python train.py --activation="tanh_gelu" --norm_eps=1e-05 --init_std_qkv=0.0249 --lr=0.00158 --lr_mult_o=1.27 --schedule="wsd" --dataset="wikipedia_en"
Each number is 500 + 50 x the weight over its row's rms, rounded and kept within 0 to 999. Layers, rows and columns count from 0. Numbers have three digits each. The size before them is the row's rms in percent of the matrix's.

# layer 3 MLP up, 2048x512, rms 0.0719, rows 918-1026, columns 384-511
094:521537481433542624511441534436523530472493512565460419489456503558514394517405590462506496531575523427429506507552491479462523487558531465613509432424561492522499646433446497554570480507532523523533587529519507519408479475522434539425438569482511451466522401581583554424542505535478544564553431572491521499441552482465477497465461494521415492441411489513482479535491504462471499559508
102:498590489417407522521455486559541500486489467499596466432503480576456526427516520502482430503455469520480569581498539521405504568542546481491512528514477555562532445458530510482486551522483541532434506544557470403489543485461484487416468395519444468506466488400472509423468557472475478438447609410429472502497479502523482468474472471585451489548536542436476513576478539523522508611420
095:549538452545527560556452561527592508457473577467488565493592453424460514481498517453473538540572499559496521451573509567505440495502554532529595480518578652567461427495450519544458482580434421501587464526499479437512468519470562472452471540495465588426530545415550500478472490477424531506429523411529471451477476505489438593543394588524518459480477532579530427499385551459500567494483
095:504438601457523503490514498477473512589480554535516531510574509457506517521545400488508317547532404522522449485590506445466505467513621506455552566531407512553541476513514540499566474421414461507611473575524524470491488551481582435529401555456585554428558472474489512497484467429498524516448449466494526567478481580493473528561474421537455528480463459518457611592447409491443487533483
099:475572549494466498565526528533579559529507589541523417470418597421521530365499461519551597555493493467410487486536454466423464499464491484506510466440432499496486503509488508532549494488508473459459455466495610451501533543528542514477502539539424472545534536500454429481475581525525496519560593481526491471430413478562489483475465499491458547548540542487518477460508527412536507435433
099:488490441508500597481567529566573471486588512554609503541521467525503462501495481545475536572579555529466602441409512456448508498472528526509482544481533452481512525477366565481573457466475543526497520455568503423512430502378493509452473608474490524538566528555415493498455392510538483537508411470472605535580511428371413517464436386481494581465499558541532419526522521631515494431463
096:529570469475440548523399543460413488528494484463548583545498494587452635427491443483521495441607508509461529563528515620525521398446526487516525515525544484538513510416480557496510479454485512484543561530467518487492459477390437483524454497537463590490554536469495538529471601568469453435481516564526491442465534542465525521529501535495478508484567473536497475495493486478578554512547
092:458496528578462486501399531470467465548543449469505476474435505484491574552516514544584396505532583505573672518531567475492515486533487386459513510527581546497503483524492528483493463420485491533585492574501480455438527578502468473518514441523535528483583559496522508482411556473588502512505504549462603561515573461405424548545468461512507534454506436563455525576411509454418630499417
100:514532478531421516448530502518427507535460455604419483571535396513427559518508476532514632428488560512520476562400417599581542447465502495491510495486474432454499495459543485504462486523490438619498542508505604524451431555504485457591565543563530475530512504459502503447509478481439504456555629460574498496489430574485466575485567575467561416496606538469517529483576514488365418551496
109:378520529461493485489516479491501427487527593437575477481393578469563543547500514433399545525531504573564472546466558591507444506500531519474457523583581550599486443518524523600465574519497456490495477504563431477484469498496491534499438477561452443475513464492506498544462557501432497478468497505458494546525495465508455445476424638544522459477508423488501574483512578568610581509532
102:517549448507496411490468605542511606472512533528516431506435507480473476521558496500568476496372555524386435551486605502471551524479464494485488491524487475611481490458614422527504529448442581515530511495472458525526461519494502585435578576504419495505427496509488472447446500536511537577643440500525593483545461498455378436578573413534516496484522462500367540546563568462587427610473
104:544465518553428535530447374451475474436512461522521529496486571452490440445501549581473527465528535523587521479453455439504401567475391532449429448365536542484594504483438480517460528499537441578536528481473463412414464501428483427476508525429499511452518410511537518559364573520494555522474504556449545536521415462453562579562469505470475511526434508450514574514534584513493437499459
097:525554520437484533595532426503485429525486434469453565519474492536517484565593581493530511467512495587504445484556459439417513521454550549494597410461528538537440496364473444487496572497576575580479510542481491465473416525375494438436592461518473504486543440395496508479558509426629469575460471436502492489522400506461563455456504543412471516588492470463487489476536433539471514517503
103:458445512515461595493474512539518458608542511425521435530534557510547452535543609414558485472508479543567505477529542467442476535528468550507466557530581558560534462370480496546497466440536480427512475523438486506427491465557441474453586511478446498506511581475488465452492531495582489577436565486560602632457529516468470622481480518474579490506516582570545508508563401513481499434442
105:482518476524553569491512404522528455505412547463515537508515533508504533533562490533442441498497541413548489496533509459515468443474534485548504445385563508446486426515510544484401487407393353440443600463586508479500494500530541553573515515514625534559436489427496495522505544529503519530537495512457510536415420531566458467510531505546514573496496544577502507495623530552472466526562
094:430463454383470589458407422438400604489603496505566523493457448499502452445455590569506464584542459557463480459541466473476533483580589427560482467446559470455536405518490554490544430544469580610497507522525511559505524445513504449568495493556487532576414493393475453424547461536517440461542399545526580451648451615477454539461538443476471469443466565512513518443525436519478423573439
095:434488490477556507445508466509539455571432416622534447575481478489531500523512533534566507510509441452585523515493449418478466406512588481555481480549588522444515518404441554430487498496545603571478569548435523516538576467466454511479457482506579524548486528517503450563477558486497531394505493415449536491501551539449582453488572508528480483564478448544456445480502501507543546552528
092:491501642539504575535549408466553570552525571503491510494454569489571442464484544495457503481408552535430534443501538571466585530490451538524449530561465521540494452534590469537494508564460454455478456552473590611563534552414471513478520671409608501467457431573576485541537458514568542478506526417531485482540461446477509546456392462585521472534576497568480471475497370576499466518508
098:463496577553497525440552501434502461596465444477437448620534556518469503482444514464462580498531536458512540432490551474460442431401456544476502458588536578503526498543391394448457517492403450471521497519566471443453498444481587348491525536517505517505524500524517517459474506465471479502498534408529506469503500508467510524536428480454468502559602518576478514543452536530498497543422
105:454576445446481616505421570574506555519499533446538473542526538546516471521539494498500466467543439523530384500537538515556537507469485593575577413510378523491455589421527510409555461529542469521429514572454527490477487399495477479456517459499415476490490422493551529548497460471502510554527518415502381518614555483567434502536481614483544520487561546422549485460525527535481517566529
109:487473418470535500487512535591508519454498439464476460579416488516412533551518518443442472484572469505526462556504585499473497542467491590540420504471414490523488410475440573483476524557413497477607527526495461527528401479469552600495527587491458509502578549517447540476462548368438424548544550426488575517530493521491432502551537539445476521612503519381473482568499468518474443504506
101:511514494475455466506533491448501507476553435501444543491529504569523454476537536577510459436450540478643489481492443475468478559456505477584486476532492467518523593536511463520523457538540565538545582531488402483565562463442531521567531403431509555545508472460512415455555533560486461590495492466510475505470452434456444608581541491499464540515661434573466472439476528531502524560539
100:520457484555479545501524407469483623424526487590451496516463414377376515530472550409494493580534539488503443451471525529489564507479455513489487467443414553423621478533579404530534484499469501555536473439475489547561574519485520529515570438506612514463483553433443487551419577561576501428551507517399526458437392426441482450507449487464570516469510545447513544511527481535556566500462
096:511542538552521470466459454495496602475500498590513438499424445371482503517551468536498506484542538539481475479477508498448495483541594468462464538534559472452476468566547499548435500594448520553498495618480525466521435548446562512518530462538518450372480489531522522537471427528447486443508410472418457531510474508468451548537532491490409443495475568539499572555535594488475517396487
119:407464573459407533465556472609499417520533577555537517559479452529531522573551517542549562490526502512547463535436502477551410528559538464580468487507580499512505482466465489396360454441466515512444377513462465486461445442507489478531549438544567612535502434471475498396500625576551471491578539557561505581466487527454478589497559516482573549503535447500546526531419395547476511565558
098:434515522507562502549626448590509527430479524493523518506444466507493467514458454463449540541516459464498456442572435574525590463511594469527566448610451508557481528452499425562583545462491402462448483500548496479574558497449517462507508560480461546569569453523544537593478507499589457567481493509468533532379523527525397501432581456514443544456397471601446530484489518500556444498395
098:527507509463476552466531551561504465514518500535481520495406436504511514561487565510508542494423467525467524503445552420532534547496546570463496551428495562509612488440512518528480540528524493559521549542495570541504558452571427498571457470491457597532525521405502549429641508432461478469492506424578432524595570488446478505491529408504586579480613560443516584514426533536505428537504
098:460420536562491459458527433462578496405509486628480468405465531424491487406502548455449441598510482579534369452488403464476463524583599470506466491507502536464500386572520482458459507586557581400447568489519546499532512551451455492522375484454511517485549547488476487486573538420537489462551587561612516429442523562532540537472504443410476462443488549540534572581451475458498486453496
101:587532507491522456478470490550549572494530519541504541433499417525460529505567508471502475478542530548506516508459444498456498519448485524581476503564479474527561421485566455561473553530514591435524437394460514546502558530460460457538484562530581412626478496576435542500470517457451485566595446592490483548521496535493536447565427542420433447455492453471504496568364525582538474559440
094:542507504459508543443625411525552476462585545547539418499498464580543476504539532507536581459445466577464456479533531461481576571474393459463476493492635418558552464585452427498391526506494511480545553456537377568504575426517492517548495535474475598538474517461536432529504422478450580509562527495418513452561483523437524502538431525528519467445424542538522500503515521516539629521496
090:524512502474537520503527462500573532453579503584560480493432493443493508570418456421522477483445519551433509488556465470489612523537622416507531454536452392501488432553452454574542427521599460473420470508449472491440488388481473416528439597489454402463552574525475476618455477478463469572473524531417456590505497504494521506434471396447480405642494564459469548521468506390567516479572
101:485536500578549468497489479489494486514530435483489463480502543529506510439481497547466479655570471546531434561523486443508514341471558455554375503424486551457483571508544540489479603508535464449527473559505466434490570442553583485628467565430473532472468532505438544445508528518526496475495428448582494519546484480484473541411539502473438460535542455463522520425482590487588492504449
092:453521467568449508400528482490485479507443490401497440398549536433463620438482519522501445498366479574475654467472509468502487512455515428520431479551508538492496380545544522496409526467490475536564482516450454583468452512537365532371504435629511578437583484495555592541532516471476490492477512547466576515474506506491488474500523478467393480566537495508520519458573547512555596451550
119:416534390465454561523553532557508435532490489436487472530642430493493516560480506601521473518425547558459435489511415564517491418514487518544490540581484530561527553549408381498536500598490574481560412572504488595534556446538429530513386512493469522548515450414426493561492559443477502480556419497553473515608492510554508543483613499528610507603495581501592441470593504521453468570556
105:441497395490520499514461484492512526377468563541456424507450447440605545553528545451469444418562523501521586578503453512528440425543416518528508560463547504441508511442413514486434520558548479478499488394426488435487489477475513498438439576487535580522451537457506547469569482487536599545526504517526512482602515557441457445598505538587454513439486477467549487385497418443552541526515
090:514504489553528547493406387548525442473462463529471463454517432527520494572524526570458568505510391491611491574514512468479518555582504525478502454601461459475401502451510477567488565503530474514591567513357556507545539622494593464564494555428468540467569586494494435518566479535481469480578564483486469376625421572462483477481584491575521476526514483487473457539476477519472451535541
099:436554490518509522424526457605525514509494573508428453483468502575482531586458576639541470402510484512505496493552494522422556436477474475470532525472520495459498479496430500592535508542537539595501478500531562450529442486536525452613540615553476509484518471466501429430604539498514437487606530482581477535464434566499494518479569451632565473516477524538576536571476435469464477588433
101:560470461501555527452508480553509444466515492529462484516567588428553614431533499495432491473478408556485507538454582430519558541529515501479472494464558455499495423470482463549437448456531446404493588503484464499589513516500508595525528469467548391540451524404495526488519524462559552530490487495556484483542454518590560518449550475562557474459433487489415514488470557478536394488417
114:654588531531557533549516512562397498454433567474472460460522522495550513515526425521508488503518533523512569524524537582544464550588455482506493633474538423466472532498494479563534507545463461515526491433486539487489487510449544484503506565456464560444579489543541491436423431510450477559506495502577484500492446465494552514440417599588506437531518515464421516540463513485524560488453
094:424531525475485491454504364476538439438512634458594445511467508501457586516486460468512512521519512436459595415451490487569480552559487591554492495545522533472569490487393450497495456539471488526586540535553451529626378458431471474593444471435432474498506478523502493463562455533448443534483494535468509396508433510471513519482568459547481517539485477464597517537548513485585543530589
103:472569549493442489510531575508499511489434465513405546509550500440479502513456576455490596528623522493536593501455559489465516462518519518494495417539567538497570532494550531437577508559475435437532473468503502526515544414431595478511535513496480482488507536519607513564507511418504478510525516424542503513462467469443524566458564481535543455472461443509533467539528499575529507432394
098:464483418507512513569498468454520530575558477514508539477486469505474461531460471476618446533472569480549613400572515458476523536525521459535535503474543545561504512444403493521570569516466427422552542425511549475492535499562557446476576498466525461518598483535458447412518539508547433459474519452446583550468425528504545440551494447534438472497421495455408495510474419461486358482620
095:532542462485480525398407444519440514560453523605531480608483525510464512542530538461549391562516516413579526507483457566497516481451550564591502523463437439428429536421504508488464473445415508505556511531484468482415450550407480458399443526488505513479572498442477492473445444494598499516534469544490511521536509469470497501485510509445512477486545511549487502569407486496488443472501
095:478408570497570424490413483483448488552511497534561545503495494586560587453511505668469582460522473561533564498510599484507514476570461570559421508514597462485436522563383595502477533570455502482506444548486471411415444442325475500505528514471561564517495476563634545500500482457546477515542470508469490577475521483452568506526507461530517533360559436564474487472549531524518447624469
091:484544522495485566523433483533474537454511483521452505520470531538478434464473464517401436598534457493494449486543504541485381605483444578507528490473542527467526466514441530539506536569586398542530560539503551503413501517444564434525480501522493494444582481439557459521608471526539475476504493567549463482516463433499463473519458531476433501533506456477534531512527516459466476550486
109:416437490487468546468530506480505469499426520520440482478538490438532456418451542517498473488608481484536536464500529393541557530449573530555533477578507482448534516389439605514578549484528473518522520550492492566522495549518434508485436416554486480500490564481443558481483494416569548556510425479459528411543462554400455492456491491409460446522540536545569459605435519596546390482437
094:529443480440444514549508540412495487435490505522376436524588482526477559461507572437482570533519392484390560489516532457486544510425480492543478531553516461418481536548487563571451535542564545413463629511499493510556525496486457465450446494464490504438476549597430461507489497443505444478497499494468581493656428486510553509525554530543534495545512478578485482571495519503492481439544
096:502475415571520481519549540475491522523468507591477496494423426572472484505503541494438456538473488562491450477532561552540480551453511496466543568453449565498476504444455500493463506590535547451530495456511493438465546542351503547466470462467433552594495551454551466526552490520474500539479474574466471546554513573502457410504454530546439521588516472573451486470518529460491540563465
099:580419446495481548535541516533535399527528516495456453588444558512529479527448492500498537533546544538538455498571540532539479492580437433548485445488406514506426491503527513453477590544460450452413486466495548519506395589436426546466463577538442459575492505525561549522392499416514559479585552449540570489461634557544492486533583542461423441478521488471531583507553558536504529494544
102:551550557501512533329437545560523544351518553492539546520472600446529495501543554474595587455432565555424490503513523464499462560511571534576501510498435486489540545383491480522501421528492483436488519479485522541477511515516523476488530533409507537535473473508500490426447460559576484483503425459440418519495533506539430506540534486468551600508489468487427491544537542442513502500514
110:509444482499524467512535484553487536453528509525452517405486520511465480540506452410441418521559450555423382466475378480513527492567418523544495452513570562525425416540525527523571474426507461497610441424556410528474507581486468617462451421508543565500553499419472491629525562533410501461456538488502474550490422494425433460533511450528439543471553528594512486516427525455527585482430
105:450455378503484408533446505468543495469447644502589424490611497475523530475485603492538446537569445562630506497572576422500523502542538452532518511558563549478499471488388441439541496550447533439539470436569521507385508537536537529548589584483534466555435541409418509549541486479479579439508436481476490555455535573538502471582510490494438510515527547529512503582505481530451466471570
113:442516578556489440497489594528465513529389426564458463497409534456501464489488491497471441508409492529473527443518480507532452428538547478481602494588482525533561481540477465483491465569497484469466481528503389575537582594432522514500492450498504471530501508388569444455535514454381423556517436494437488514537541544458475435417478500454503416548521442492478553362486508531446455445487
098:531544485386481510425440496485465521505518437503442498557519442552480428527578535452520538518496525442523517561512546457463448556486493499585449524567468496558501463445378510540440509441556547538532442486528562479501453403475494488572574491498467447568477434443462455459443516597532424538531508528478510484508494447504491530617565522497434546484521485534513515411533392460473591484498
098:529505495468496524527470494508528496542428479501507496542466421496496481516432587546586486447461508478476595458505510519492683496505521594573467471528503527461485545482486468419542484527444516525530457503470454527506515510487484498503456528486545461532572502448496526496510545474551375513436450508453437438437625527445455566572481550520468498515539456431627425472513598595538435583509
112:527498478549508597467427469497497414572477515453535502443536413481456454465484437497509535410503529447454543537534521432505433509555517490512497508509522471479458584526489538525430538541522510476503450551433468580502504455455410524474549635497447482569504565470474434461529501652492423543425454521540591453502471591464536587475475509514519466472577477453472437462529584527511488517435
100:628546534504475446513534442528525547440499529547513518489510546482545457524572554535491555571374514500464525454444572475467504516461434426493459474533502485437565517500537539442511491598394506610489535442522445454408426470559531426526570473467545514479545485529466396474495450593497592413552440484519569467467558491523482523547523529496544578538521525512473582520457516500476522555454
097:467534540368456482410579445569539432472517567536561569500523396495481526487504405558544474499545479575473457541485506532459476522506425521544507530548405536461516498596405525547496571527442497503495565592451482528529488495412470444548504448572532460524556566382433501537514541556521393494549509526503572517512541475447488535590394509453395541499496474584532480490495494498515424431496
098:521524491437431605509529474431539455420453523544478444536533494554495530414505504586508623475508568565501441455497557566397505453447395583403525466543540477501501411492496481599506524454443439449569468519522555498575564430467437525544540371584458512427538487548563573522421526488476542454586503550462560557501535560534421533493520453587557588498549473485442527490609494503420476509492
102:516508473486516512507485483475526572549517512465478576522449493438482529485547490434491539415446552520538545485455383658463537418498562514597504421621423536585507563501448479615548403507608515535544457573519451476606487467410512523468525530536479494596462501510500498499487530569541496478481510410526446553539393520530522494518532568394580473535534538556526530501462531497424399504515
103:496413562549480538473564420524494466553537502512555474509525465458523449457540494496463476516593495588434501502402542488576504490494478516495469561443596481602529437525458424590484448458504463494525495473471520465497465514490510561553568626477460529506452598473548439540474584496484393562573537588621476506505513529407473492438467540452494507582474497546543526557472515537493510536558
096:464531460558461484479466548578458478480559528547572419519432419432492386461405521561577483503503427449522578551561606485491575516516510528396560410453500410441446533481482520443427575517520465477455535588394434500519529476589418501509572579443511494491499542423427505509607472517485463525515607511424574435463505465519499489508536496471455502497617652447469502508453569473526453490486
104:471488473404508531510431485566512590548577529491467636531528502499475456440554444499511363601509522521520479464481484441520559504550499444550394392484508579475471480543588489467574429572471464453533449480479399541382533511504532517528517506507549535451461493456543502502552547472414541519419530587456534503567445483511512462519544603482449537446513576474416478540489400441519465506495
101:486386514474403516447418526550584483389507504504575549438523503628511427486505479535500490480484507523383532488459519472505482586554492523478533519614425520474500522528477502456506454559448565514531519455492493596556593509398515608537498447498428538592511580488541512616466477556459577542461514474564544513521517584418498552574576469485515504416608481491480532588459492545439477467472
098:552525522476478617494431441502532426523509528564463480522495578537480437457550465494485549464459506547475518500515521534524502566557492509515466485471503478558521501522563590581530540526523465498578532581506490580466550605512533452464542490451478566519490535532517522536456499463558569550549530566511480486412488563535501480521457519492556553612497442583463514513419508346447452539457
097:461510551533500491386529483438481591574511480477447636515520429473461554441453552459526572410467505510471484516572500499532573511557505469536467571491464364492488540473568522459488480494520516405548461523518562544385541430543512540449533484570463509597472473499425493484480469558575541520442583550509579398470472474502480460551539497454550463456511495540513533403487559506504532500407
104:489505574542520557517564528507512569469454535398469510522544451447566467508412494417448533451477505416414428376428501495499424465517571423533503541543502484551582563561522476460520508411562555492445475476584506478547456523477583491462556478509435527464531491515526475517506460449551565489516490508598533508525433520489572535550479592459495584415466500534569559535549429549540583485461
089:523486466419546504517556540482467523469455437511465437546522541526611584532450469531516500519501482606565610518494547570540535498583471396530518538516554509495562452485502486503475512504446405454514522448522415452441406633545527507544543578473472555511539514494534484475471564496514422503510483496482616517475509456469546573474440522553475492555563508511414528545459468462410473521471
088:463587544443528436487532516526496510580505505582445489590395614474518496401533495515542335470560498496507582527541571456436465478441508491491526545493439468522585485457467518459474533417523419461433525471482524505575553445539486484574505495465543500541556524474430472400557457410488450497576465548491526526510435550450536429607505510483437560499496478616531546536561585530582596468539
098:540465501513528619509404438546472487494577448571515410453567495492590459574426536553524452475428567460520428496667617432458494471432590531578516520523469468477546439463479510469448458499509518485543472502566492508435465480440525528439556579419471466529532529532456501511452511535473468528498511506537476528517494571489480463516443525498484518478546484624518492461548532471420461537426
096:469566510602544512457583438531484521505473524471510405513532462457586433490505543481534554458518606465474521503477439418419477440539470410507422522463497457542508511485492524441533519551487391459477432483492476515424474586458458512494427461557440414493554539414605486455398444538535483423635408546580590482539490541549529522558484463560508491538527501537468547510508456537509450484472
092:468517507391499434491437446540544529501526422465596514429526479586419545554489546595482561503532544473469521499437553527504496427561473462546471525533457574531475465538537384492432451487591469533548511549500492502444583451501518521451539407534473514510486553433616507470515477499465460531506497495530547447517502528490483561467550452561465515491496526413554485473504561508491582594616
090:537594424591536414544464486415450539451481534491550527481535452465530569582412442477542482459510470444496488514578494590541447461417530487487497516535520500513485464482448556438590537413603538437573420458499549502508558517610496452433629464478469564432489572553438468516444427574373432514564465501500510481561471488493479418607545538591427511482455485532563434545472470456497520519501
107:469550490471473521487476510521516576479449463524516421436468483477545450410436576480521542517429523596507510478506547471576591533489504414448549526528587573460487480471514498562505591596494492539522461558402612465533497457580452419562575487460530525536489507548514495436431466489518539540438488516497609440566462482529477522427477394487566535474539449428468551460528484507522472559521
092:462443438495528432495457470484522451548454518504443505457542554516460510504523544472490444524553506403437543459525523456471535576480480472517553558531469466385532507447486558420467486494464485398515464534474523361479535380406499501567494594535493534464539551528482557479468420514479559479488546553510498467444462449602412506500649613512408482406513503486530558590421457478400611511598
100:430527543483529492505468469447457539415482517590441539468498518543564454467499546559555406528601518582524402441445455527419498476481466661556494400473569421488518407558484474508481442587396519499511485512528446495527500528427583518464455432459520489504571446457497493586483531429469521573446511504524456526482551426529421611489500394543471604505550487481598474457438483534471535514523
099:467493616505433530498488548511514445594480539534524473489509534535528352542446595521438481461503501490504551587513461454567488537533507462483429534522418483499560521468439507460446492506563486484488501528409494468534392479535482535466429559508478564505594463567459451425492506519578450479554515488503478525474495459561515548457547407438389540479499575474505541486488519502505482450498
099:433414490508488454507459563512549460590450550486477508503471526484462325527556415447504613477655455435483525425503483404440629418454492575450553546475592532489504476521489572467537516579516525429513543562546400547478453488431421547461511503521420473467427498435489528468513453517546527511495474530516493440503434514525541466465439506443524441481463484531552437498583591568550569500465
114:418508502480472472538551476610541517547414513486482424477461479497524500485582500578512482497499530551497343461485445455459480456600554463475563548603529495513478441516511460428435499453593401538497458544410507446464505491479441456512513455505446494460522473545537504542481553476546451549400468519537561536405477451447499517480490523505503424504570411500514527476361406535421496435465
101:488388503547479567483537472481499444562498401558416552558530446514459385470624610455434490483582550619488574488501524507562518472493583439542462584521592499435505458498474562551497425452488539556539412454473468458472526439507487500524521458570519562492423522465459486504573593483500490500421623581516468496502478520510580522505500492464450447534481548398542554483605536365516447512534
115:577455529539515514416527520493552470516477488504489424535558562481525415501531584492532480516547487519509512544447525503438490570587506485424457471577495490487434454526515490457522528542488417465553548510507464442530538516571393506546511496405435465617512554504522448504366393533495521447579591464557510566418559554503535476441491515590457495580475477498501427520392486478472530514498
096:418592575465450475544482510464400539554559531467455392527424498580434508464568596485533487557480418451511444514470514531448408518562483457536558479593578523444548527490398477493484460452521537522480481448428492483559562481447567439551447530513476523499538524582517462545508457462537489461526577478534506482623547498486477502447477485527436507531480459439491473574506506510501505558517
115:443546577413529471503549371425459537521464520477433505565578536559536492475556597427487499446510385520533514485529500527506439482516473564544565495489474474492439521492506503531524554463557408517476485445487494425515448507375512506498525559527421552588480563436479576568451477458521424521540504523534580472486471484539452641491584433545479515507496425496508520509483500522519457526527
094:475471455461512454466495492576557522517549563445466498495489478491513524424447531574457521566494521449551528450344410450471527475582522516463531482412423443436504503365467537521421445541435463544454555414512546456425577461489473498571422444501493498505586474456434509537523523458454432588488453518490438528477568605447463502559466462526420493557541427543479482521428518511593508450464
087:567491477494563559420481526462506489532568433491520493412514579531489461533565494442614531385510458434543475481452502514497417485567423449523448530507463526476493510524444542491580477459489513500471499490461508458484423485447472523449518597473582454478438543541445501469455462574362495501417466468545481508549507467562499521542463486400562498483516456545489563422489603545524454492499
096:497446520491511502593428416503537463438503500525463505500549551489512539435520511552459504561554507580554476468487563474440441483507571421498440568562502535430486570509533415343383435486454474502586474515461433457529429509491516537452462551528592521564527599464448522403482566419538494452439520537468506499466562463429481432464423547489526518459520497557514478612412514517448546481449
109:503573422542486443512506417471502556527429486520525381451493524460471439447563579525476487457459406505445551505574545379530558577572457516609513413496564463403580586514467507565486502551525499569491529469537488531447653490516526520522556501523505440506500453387490493524560568535519461501577489525425520551521508624576499477516440446557366599581449473452567412468529520489589484560408
103:486476562549568505481543543471595475493550477543490496592524397433463554510520528490428540528497476474500577557474582491530479507564586533472555410512496449426427476498462575435552542497469540486493576510508550587486388471513501491499522549555484437425487478581547547459507500567507547489484459549375497468471445528565495498411438461414525564509479513466500518550523449475502434499544
101:515497423570494449540613536429554476416491598464467447456478589548455481532468570430527469534479448525530487490521439562495530409538436472457520464440551514488485467500569487511576506454434491493455470499542542468525424539364463537478492502492492565538547405552487479419533485538452512445488419474553574360557433463488548518511516574544523521457440520494529553474532479592481500592385
130:505431497414575428411453498517577516504443502503438462386486569492462484530523540506475519611648548445485470508432444483472513575515513525506433562485500522510418388441507434467529471532547463544514531500498559555466457481469458412595507429482401500556525601492466472574467504526462553477505453589606519532462473475488509405562518583455520490520395532570534442522493543441521415496556
093:459509472517540507561443475485607455560484532496292529485516507538468494399506530512524442484570455540525511597453507444520521405544448518547446561516505552545423572516535523474534395399475559495506494446492488533491554514574486454536447542468498509519541513481515420475479541459478589465565448482459521457398421528417507498427522529544519613445506548417506440553484460487537529484514
104:478562419461446605428484468528508430575438435438439483476574531476548554497445518462599478544456590407443475479550420509475582473537488594517524520527515506493469499496488579451493502481593654406560510460520492504490541501513538511477361508483484529502450481592493545504583575524597558560475491548414479434542432516581501572455525484458485496471554536532588403483549513469517470592519
077:542505487383426492477523530533448515435480461529533423448419529479474442439560579512445551532602520526528485526481560489492505579439510451611505554501442500449466524400567601580528404481424580524512454569490466490501464453511487461454574534510506538459570506529417438466514460410554518480451590517458401472415591523448498572476418532508426513482520512515490483541474569463499462425389
105:536495585435477574567516551494441497490568612515430500578477550565469532504631454439481449426484515494471476581488496518407533497470478537577557508494510590541496493534555519549515499498448534496416534498480468512391490521516453417476448609425553667447474451432375551515525481499382509548407554505572521524489450559508500567581429514509568552423517449528430532447507454490503472559499
108:420525492522491539555426464499650551476481504539471480498553553407520608413439452554469441557563513541500504471425512491493478579526565488542528489596514459454499482502517538406468541436517564483506430507520595463447507491552498384436541544459440622567501539489522494413477435575468462521470552478463417440530522470502528488583494521532555503541466451543522514587470478499472457455443
098:490484485515517490438545441483513462490502540503509503498423543419444517546443569494494518517449554566520531489576547496446595579512438586546502439513465472470549489394468538605552541525468411539504493444365533500514470468402524450495506495418461554461507534490489546555620610539473595490523497373493511488555594464525544496499435542437458618524504534516539489443498540465494416527598
105:519516492548600524497450487576558436552522454476468480397491500455511545503451491479595483541477538521442467571526497508501504547566501438573538533551392459541542439455458545542528556413432517532336497486503499415510524552463509547507475529469496491405558420534494505531458493434558405526471489502456525460519534490550519436518435463534497583558505549503495469526540493482527557518469
101:479532540493536499436438538530413504484532534537425499543531595600506585582565533456560444425471394470540478545522507455481437508486450486494516560470502519526588468543536492539509461384537434482509526513495518505557521587442538537513396438439506468567521514522434585504471445390697442477540431458568514472533633556480475484472597562540503441509450503557482444423458530441505393541533
095:447492452477452483491493496411403449433533562461575535497483554557596485520508516389548493461543504582469493477432558577565573493527463500516504474503424535411454464509509554629452636403516485574467493505492448499521475464430479433533546498541536550516469449451481487499551468453536452495556504514492545561466550473502475505473581420502532521513506432605551434545461559424447620519509
109:550482503413505434400567452470488512411488574580540480543546497476514488468461491391575504466545511621516496537536484430457454520549601538492532581541527434510580431541504491472483475537455541438481558496533485421532485499448444497431483534507622543544495645474459502532499539506409445486434463483492516450448490449502437557557558559550375565461500431559470500547431497494523525476487
101:480492529537548508556517450497464521514490543484462503435443540498550515511411520477459502530470482441536593571406471515578488615515500523468542440495442527515404509527502585498529443440558509575425400566543543440492573595469484550619473512588518477461460480523495495535559543497515484464489533469483496478580516431601517594492359499479592508529514468504590499474552596434531561515444
101:434453515352528495474543465465458583513489419502517512551534494491461510588581509504489497516443521448478474450542518452466463580430460498567456459512536506504573426425466509593491512524464617495451495599441486516495510551457448561500422443454536514576455562502530413510480580469535444516533505451570473435478471495371458511567497552457462497430532514481437493531522472545441419608451
111:473465507503491545473463541528486510512535443455578580537526477592629436496473540572507455517496443537524530556478480398497490508546482502570435529578568499414498474504579532558467524395464430405550536512446496466475588536555589482447551520453469463516546398428468624578521539433522543431467468446540484545529466496518473498492528581470544582537566512511459474524512430522508519471581
098:562524553525465497551509456426507559422473533609472542522439438491493497471543499591510413458490537538423505612491583549514564460508513448471521514519548462469533440470527534509464415450471433488466470407538548557604525491487523444494504509378500679540556546424407519539519464556500416441512505479534534517444384493486523531437445449558428408377558485568513558480376482464421552401424
094:564549558458496436464436495426584500520452497520530465513518552508522488460551516520466465424452510505510559622471491611539530530595390474493398450480559611439550501513467439438427620480547482509491553481540539475481509442489515460564513529475488558485468469464482457558596577499453460543509418437443509529520384487487513505570552507497493463488462518468490590516603508484504500479453
095:494381500373499578460394452546480538550551489476437481541499515445506557415515583505512537510515581441505549499503511467551522460462436422563438512515542503471507524520569553504492567484508517477470576575526503522484462522426528443474550481508568492523514495471533595453551536490458525419481429483488570549501432499511520527510586517407516486486410540511529516478550521492525535522538
110:544467623522493500516565441542506460507457518538440445560530511467494472442493504472571482549512474458519525395507500408493484532561605427413494523498482514484508449430574527516524438502471512576468473540496426454509577508518464478485507512480442403514458473550494502557556511530424473506495451559443586588474521572622472460491431448566480554455535479536541472482496577491490461547475
100:481468636422497497478416585470567484506422492389525466508451483530437425473458549547446518486598485534450505469468594524517560524567455509384504573573562433479522492423501561448474579511498554503523520541514518486430646488479535465415547522603479579514479460458495424483575484452554504565518466574505492492521490509449480547497509564533461410515534497399561453448508465401487504572449
105:501527430395560495504453556578477501573433481487488484478481511540496535489510502511499539546452534486597497453497531477487503531505440555436501578509555445492484542495475453532494475519407443550491447528491573484525530434516474564483571502522500480501642442480462486444456478546509407467443574503461493488534596468481405539537534562507553447550486454504534438479472536465544537630440